From a checkpoint of a small transformer trained on Wikipedia: 386M tokens.
Each number is 128 + 32 x the weight over its row's rms, rounded and kept within 0 to 255. Layers, rows and columns count from 0. Numbers have three digits each. The size before them is the row's rms in percent of the matrix's.

# layer 9 MLP down, 224x896, rms 0.0615, rows 150-200, columns 0-127
102:110136150149122090174176111122118152102142137099119159115151077125112139105112193089191127175169136103129071120091149161090139147137086090155147171085073155100077143137164158167108113167155192131084221113148158142165186110099105068150090102153148152141141134148107155091076123195162174145140159101128083154164101059172101109085128169115144154121168121085112084060146147132173131111111
104:100085178108120097139148153147139137151112175151145100121120138132135183105142102136159095081122163139108100119143152118121123149061111132136096060162141135178118135149107140088163098160127114137098117133121139111129138089148104164127097159180137160133157159090096146161155124119145137160097096153106098133106066112159116115105146151122122082140153110118132148115163213150163165108140
098:145088112187150141091118154137172076128118123140160115118123176161186133153059100099078097131174129126026137109112170141115122153103125145119120134157087130143081101149184087102192087130113092156148141181118074092100158091157105147128136155094099098140150118124127124128142134150135154093158083128126142104130127132074072133101092100099124125143162050147106150094147120109126096150094
103:120133112124110116099154119120069124111124104048144112123148045148122136103152150083120172057127098143101065117144105113025175129135180118126059126150168172130104119131207136156151129139148120142140079161125127194024152110127100171088114099128136162146148101045177141104060136153180168163085113161111106127090114157146131167098128081164089176119106129176130157171134164120107128143116
103:098184127126087076143168118202120137118152065132171108167150089131094128088135118118146155124164140146124182129163075073085064100080107092111131142198131166100185091079136246143115127133160197112166157081086131083140075065127175164104110158143154090132109093089150060081119111104126150125116102138134135158052152093152113110132148191097151116105150179101132111176133112132162098110121
102:105111126132043085121117118047092117137070124135164106093184088134144129174117150089160107138107125128148146131119098123114127139142080115120142135115139135100147100094102134052100093106103071160183149152131158101093116116137091109094141109069126170080061123150175115161207092019147052117080187091142139107161116139190130087185174153117125074113140143088115122096134158116117149109116
100:127084140140137090161101081100071176144121141111157113096063181143154157132140150116088112150065116078135138132091071134136132126170187134127125155093127175192134143140153163193136117104098064077141074098117120120142099097064094113122053177102158178134181130129112118160124125164130099108163144135091071093121173107159110174123165135116115145153117012187153099113171118139157187126083
096:147138133168068141129126208074136121125103109096114106154109091106169128116148200075150177178113092159100089135140134146145126169092136103036157153159162117161124156156114079149067143152087123119129161129121151129158123127078105134131143138098166127150089186167100143156149161153173145102132193080161151122156159149155137113156107123055147117127130151153121066135141151145171098108155
098:105206099102144071118142105083139118158166123145189140144144126127078142123101117134151090121171130124073115158133073120148142111127103147146104123105094121098150141116154157106134130088114132144158151101089161161075162179141139135134159144149114191143126087130113129170169106137115085026171126139110135119162121185131190100094103139136083144112145018150079191080110128112088136150122
098:128116139132157195105148158093074124133168115148148131113125144141102133163112084076072141153170115193117186165117086185131101144135081153085120106192116162147131177176142131105140129149123118127156134135107112174058096195128121084148075077120186126122143087121101131128087149057096123144037164170076119205138111124176096115126124163157106163181133076122124112094176105081124146149129
093:157114090132119124092125153144124060145114144120170104125152071103181115099119132107167110167205105109114077109146138149128133158100110146120096141130193164141123127062164145209117154141122193110115119125148114156108162155117140105151154119177146134090056171114107142129133116149132129135139117118117132141172104148070127112179126160157119153146183123163108136165117135132068204158123
098:143097123130092119119107087083116094051088135128122073142165187174097133066111124117156112150161142157148121175139106080137082139116192106131072160131098147108135116113116072077148136166104117161140105119113147054062080132098117126143152153098122143100132116161139125169127118064137126040127130068138119181156199095075142124073116071135120114144103108183164089132175190192102067085145
101:137122092103205139109088117116083122100133105122111086127107120131112108184138070113186089167140205092112171082096148133098135166085083176181140093155170127121141171178166122136135168139143127115118118113135129121157131148160126123076145124146140179155153148043093102058121123154148145127079083146108170151204119137140156089145099112116175151072114194079086073144098155159162128156068
098:209184185149119127112172078153107119099099069140087157133128128096078137137149068104156130109131129127127114080113136087148217149107140114159100163155095123164097154103099109085130142133139116126160120203139113079134199111155134129075161092128109145171209130109140096075110104174189150073122128155126092078181166129125127108174153091123154102139066114111167114056087167199174101094131
097:106073141104113174186212094167182177144116111118145163151122076089116111167129104145163170172132180123136092116104134096124150111171069145078118139137162132143157172141146134107082135148160074182136108139121144098147080130169114129135121173102203176141152154101150121161108146153169146091071148106127126093145114122072117135072178102133133114133144155109117206111181107119151100081068
099:116078121150144182130128118094138128121094102064120078170162095121095146142130200116129179141116105118144124111137089127161163168109086103168117152116136113136126172131151079099117124177136165134072106147150123140103097109174084089119134137129120076127125150182143124092111161113197178198115171139088113134135129066136180128087096156151080099128063065091163135135137137094111154155149
103:082113080099122129164151187081102085132095090083163139089161104140129128073101149097106124127122164122121128094103136104120117123135093098184147075139175099182131126164151074148155186118111113078101062112151098182141134128122165098107197119125099101092179093067135142090167124180134160129088124124120137116125073144096101136139148159146206168056152053135087082113116165155113096119115
099:127118086128160109133119124158187096140084136099113120108173104127059162157092068141082070139139136139125197143063160082106170077134118123094095101162110087116125121105098104116097101101115093121114147135116137125225141117104131150059147116095154122151173164111165147131090118117129157111096185139153226107160160157160134105149068086145129113122166095184143150109181121199087096115094
100:069177110151174101111147163089118151186136167159187071126121195100067069089063093134126135134192084156111074162129136120098201140206131126129103072128146121133144177170149195128142154142130175134158119131168135079143190092095075129167136113133186137136113111077087142146043159141096100105138147145121018117087114139160155147129164149100141068089095170071103176140096067125125098101100
102:081126073136157138135182103154096127112129107165201113105214109188154179189091112181091149118155147117109102132107128115128162084148145136073121120087113157122133125113076153153120109143152176204150149126107120136121141125116133098116166139096086139087095125146117105108121116140115111081108152106133159115091147147154036132036152167147127103136123121124142105144175083061108160118039
093:122163189161142105190132154113096158139094155164070146103139120172129126149123152126146157106087167169162198106160079130159160134099135154207193090171135093078182084139132145173103109133130158130126147122147104141105136122127152130127131180142163119113163113083102153151149077183133113131227144101058157168145102108153102142118096159132159109113091142175127160138151125155157117157105
100:150159181144156181102085128103132141136164085121081128113130123072108148184068068137130165078147107126131115138166136120084060089144082105135099156123126097116148137151103134109143146161112120119141146130124119126163120089191147131106142142104113096157141118095183054076132168122134100159158054088118102119119117129103046164128123165113176115141132114103202146163151122176085156077087
096:148141141102155143054149137137182121091128138114115115135147127129143081093160130118025103149100158161151141097105142106141211159194116147107108058170077136167098164164094169163137179098180130085183156205139154097167122146098126126131102156158213135094145169142104150159112103178139160142139190139122165132162101147086114129128101093216101133126093134097080140095139105123159127110087
095:155153120125115066122093127146155100161129146148125127084138101171090179124146113149140153129144098098074189132163150121158110123134094097126111144073113110127064090109116082142128104058209169095173143164123166103104185111107125084174211084116144169067124147116159071072133161110155168092149193158124131132178137101115124141168129144105149115115159143130089132090069201129119096130158
101:135141063121128028133150115061156115155093141114133143097113090116107131168148038101143095167110100150075099123139109139166115142138152159128165147095120137060179123158169102085053178155081162146160106167128148096166074113165070156161101135099138111052143095127110186164102116105185165108110111129126101094105155144077138138105156077119149148146098115099086126166160134164080079114183
099:134139120052132111190183211094071163122117157125105110094136124151109092110133129185125073160167088143111173126073120152117109120084138120139134149067129140128139098109126114106201171084045182091100111161127146060143074135096119120125140175112192139084126156086150115209119156142110108072097138120231089121132126070124108116127041151027140152126175154130074138139127123123110215087090
100:084055122067101124183232118188141123117140105098126173140174198078134156180076122136111161136132130160133085103172188111113099081136138083115083111158098153102158141131150051067120092117164180118183106102108086150117087136098108126152133098141165166065117161114162064122125096144134129194147110168130115084105141136162116066142130103064105092153102108091129142097116179116145156124140
096:130095130175153124080093083144128211157116181144124141125098160160107119128157168131101137125080152152123193126126125130171122179169177152162097117180117072169120158147119114044072166130101125165115154166084162169170182095071142104089110144099119111210118119159193148160154106144112153131175106170130114162063094170159121115175080103085138160154174173202153081090135130053088125118136
093:098119216142132146161097153135134159149102086132126062070187133142148132066139139162153127172165062133096124146087114134089121164138098146119172110143095138135118175069136075158136156136178127117165090131136165115104065151165151162126137166141119151071063135198107057171116153157136072144118141041183121178120089130190161116117092154174161106124137100193135133130122110109119090109100
096:134123123210193118180139084037102110059105139158122098134160133113151137119113088130104122137097162118119175114138134144109118184143196093095159081126137114088141153108163137114132110067061149154166135125182148121104110133136144156129104141155101153217148143143182087085197122119151117067106117139126197113131169185146114124128153180161133191079067118153136080162192174094094132130119
096:083119112134104126142135157153151138145128123142187184164093131118132185122138123085148124147151119204109126193124116118134086183126126091135114169140161106200164124105149143064146108124175181074138126145147121081127153107168089160111158124155135096162180178132126113255120120157145126101101175126130102137167143189172135103179104084157129128131125167111202059079113185095120095076110
098:129121121109152139138131116112107120101122163189118153133172085142140133123139090125147144188116096139152112138132115140077177140140143138117128159139099158066144143100127140062115094086152132127132158167140093123155164139146112158145108084136089078162178147120099052151112102170105115151122062141109157171115190164114123198152154138112102092106104095168122116090119132126122133076119
101:152110137148114086134067159154154109122092069096138199185217117145122139048107133149090158070130103163140093121142109111120071136114182075155118146088150082094116103113124134113108147076135067194138070127079162120129157204161121165133169077113097110169134139139137094123118139123106064153054142112088165093111099122145109114124143096078197095126164102107136122150135120149163109076114
103:158108160228108144163134151169165120138098128117092157159110050105142096120145138168035155119118092066094152116065135175110108093114158194150158108141127148187103103126112157160128149140091079102157103144140098087091143136165128093111125100117042108116115137118117123141126113082191145078140154148139111126081110130153124145157088188149165104091111184149090068173141105157172133084154
098:155038202093124084146087164181122099109191164129074122177114145141064130073153114135101128121138092167132156131088097167099147169120114149168114116148105136136128140127131114163121113092106113057131104111108117143134094185155171196094105180201126080089150174151140091108070081104100139162137049147086129094136162095108132157114115110066152144106132114163087100122088076109130080142135
100:172154160100160132139087124142159157138093137096118052104130161103123096130157102132119124176086130117127121151179121064147142104137088170169175073140103090163114142182152149134160148162140104026143173101105077083154143162149119099104101179128148157077118085134161094133183138164090161165070160137102102113084121050133142134144101101100172087158099099054185124144127124154058122111126
104:119120122155097115121114112114170120083199091221155154138153148129186107139170139131096145148091111135115083151136146114151141153151141152102121124099116147145150130130147225205109132180116092067152158144155156129120108108126099115107118111090068164189144179080141195123072113179096121144164059134114079124134132185141119091101096097138157162093104146047110148120161110125090087144153
099:099112091115070158083143130085165197202122118129225129078122062148116130117085132124041161181049163096099086132129114140127102179106101122157127158103143176118162132123157178116096125102107106116129125097086118107154112144188127144147178064126167128086094067159178226174155109115088107136154184164129192142117084163114173143105077172116112073133119159115153131089140071147092130101111
097:070147110112102123113141049152134164127090101164157158152112088127131177197089107089127112147196111123148129167130154101145080118105119142148119140182094132136123143077117146130107158062128145152153136116180115075074138130152156113130112175121096189101129131121136108167135177091140134074124088150158066119095130085152087140122141154207141165096196158149160179147123175148132031088155
096:226145091114103137152131140125134129191170105183175139138093099120065094193145125141131143117109206116072134161162133158108124159123183132088137091123119091151115139136153144107118079185160132092141114092159091152109100090183134150152117088092145089167152116072167102078138142120179126091190147129032164131105139114144109187139152088081091161085117130125114091152102122044146136156134
104:173087130135114095117192105160089121133174166110118102115176111126148117127110124160098130140136160154108143166128184115121132106205145099120170131083100121141126133097103146107088123087139190083156145099185078149164210108161130127176137111171116151085155163068129194086138078110099121065116113099107124216097154157139148088146131133165114123116148120105124133150098071133128116099113
098:133094110135158132088156110077178173137163155125097112139175156123125146138121086153188144185193220183161143149097190103118158134117109140088129115130104139189122144158101109089121070107115123164125098176189050140063137129116158101151132180141119108121086120137114145127090141111173156155211148139114143187113066171170078157067131071142117121140130081161170079122117138166125118134182
097:169107157133172120115157120160077096126167166171148117068092141121160125125168127172155221104087156105108094169203135098138146121170121129140098068146078163098109149154107145150137221076138119146124101147116135183142160148170040076175095070133122149111069130104151172079135128143085052173163148184083102149093086155153222115127075129118116152119141161121074115097131132146081128147147
100:084129129177080137115101133147142112131143085139136154106150135180114116146106058158186099125084102130141153115111171111110179136107133102133116160198143140168139154136082117146057113162114110144133156107126145134139130177134170110130196121085167066192182113132096096176059146166079082135154148142116106134133125146170149106109130114138140107111117152116095202058082114154065162148122
103:158126113148100132215110157136115089138092091134115118149089143127064100097078107117139171123146093149151055163168109092128090127155170176139157174144106151093164154127148110133170103122110143118081171118125105094118122164117091132138155126136140149124164123140085091064128130161082166118110177102118157155116133126094131119102128118096132178105130090160103067167086105126148128167145
098:138104116119126070188140132157152099128094176107165162120124145098062077159126104133131137062140145121092176168149068103092119128142109132119079134088115158060119131099169136087092084104075114140117139159136126225103129165226148158123160121148104090150154095141078130162155140157078113165143110156151142111148130120121144105090134144090107105134133148132063087121150149145118185060100
101:140127144150112124138113098109138105153102156157143134135094098148158122167083095110160119129071156106084214082188109155147121189107180163120128127128121106079102155128083121111187134128125169125131143126088187147110164174113160116079153124121138130162111156112100144178111133138150089131102122109139046115112144080120127174118148122129117119110112140077096098067151110090103119073151
098:173140100139122069174139100138141156096161105103101092153135169122110125144127105130157159143148170080197086100102107139120114094149161123154127131099176130160196114053099143068105184132134116115092160126166118125109166126136114122126122180135178154040119124125135146175150149145126125098090201146085163092110141154141097162137154084087169116142087165151082163088116134114154123114101
103:124163109158156181145155165125096162112112116070087133145085079124123160142073165146121146153153143108153163145132129129117152090116138160149170167145205121098131177076097092148105113130178100118128145151090076191131088110112107150139110154139132082112150171094132130108154141126187127159194141104119124107147194211087145152075149117145129095129199107155120130164123131142129118150061
103:090208151075119128150193119130120110122123140150108105117124115131137061132087142095148163075118101147117185103191144210157144122110131117171095154155123154143108172159131109123119124132130106132166145131081209172086089151119105123198141122126105114143096160169098135114162179099145119090138120126156137147121129123147139156120091120157165109071149210086109171055161085077175213093121
098:131146133100137145106119158117118153130087100150140157091127124094176106144132134082114154165142106083137130092100101169114166143074172135084067156125101145143109073110189139165110082116130146137063081141155087154094130186153160085147171147117132178169107128127157104121178139060147100140117109094070143146131110071081101142092103080129070087153137175122087157084137147140119150153128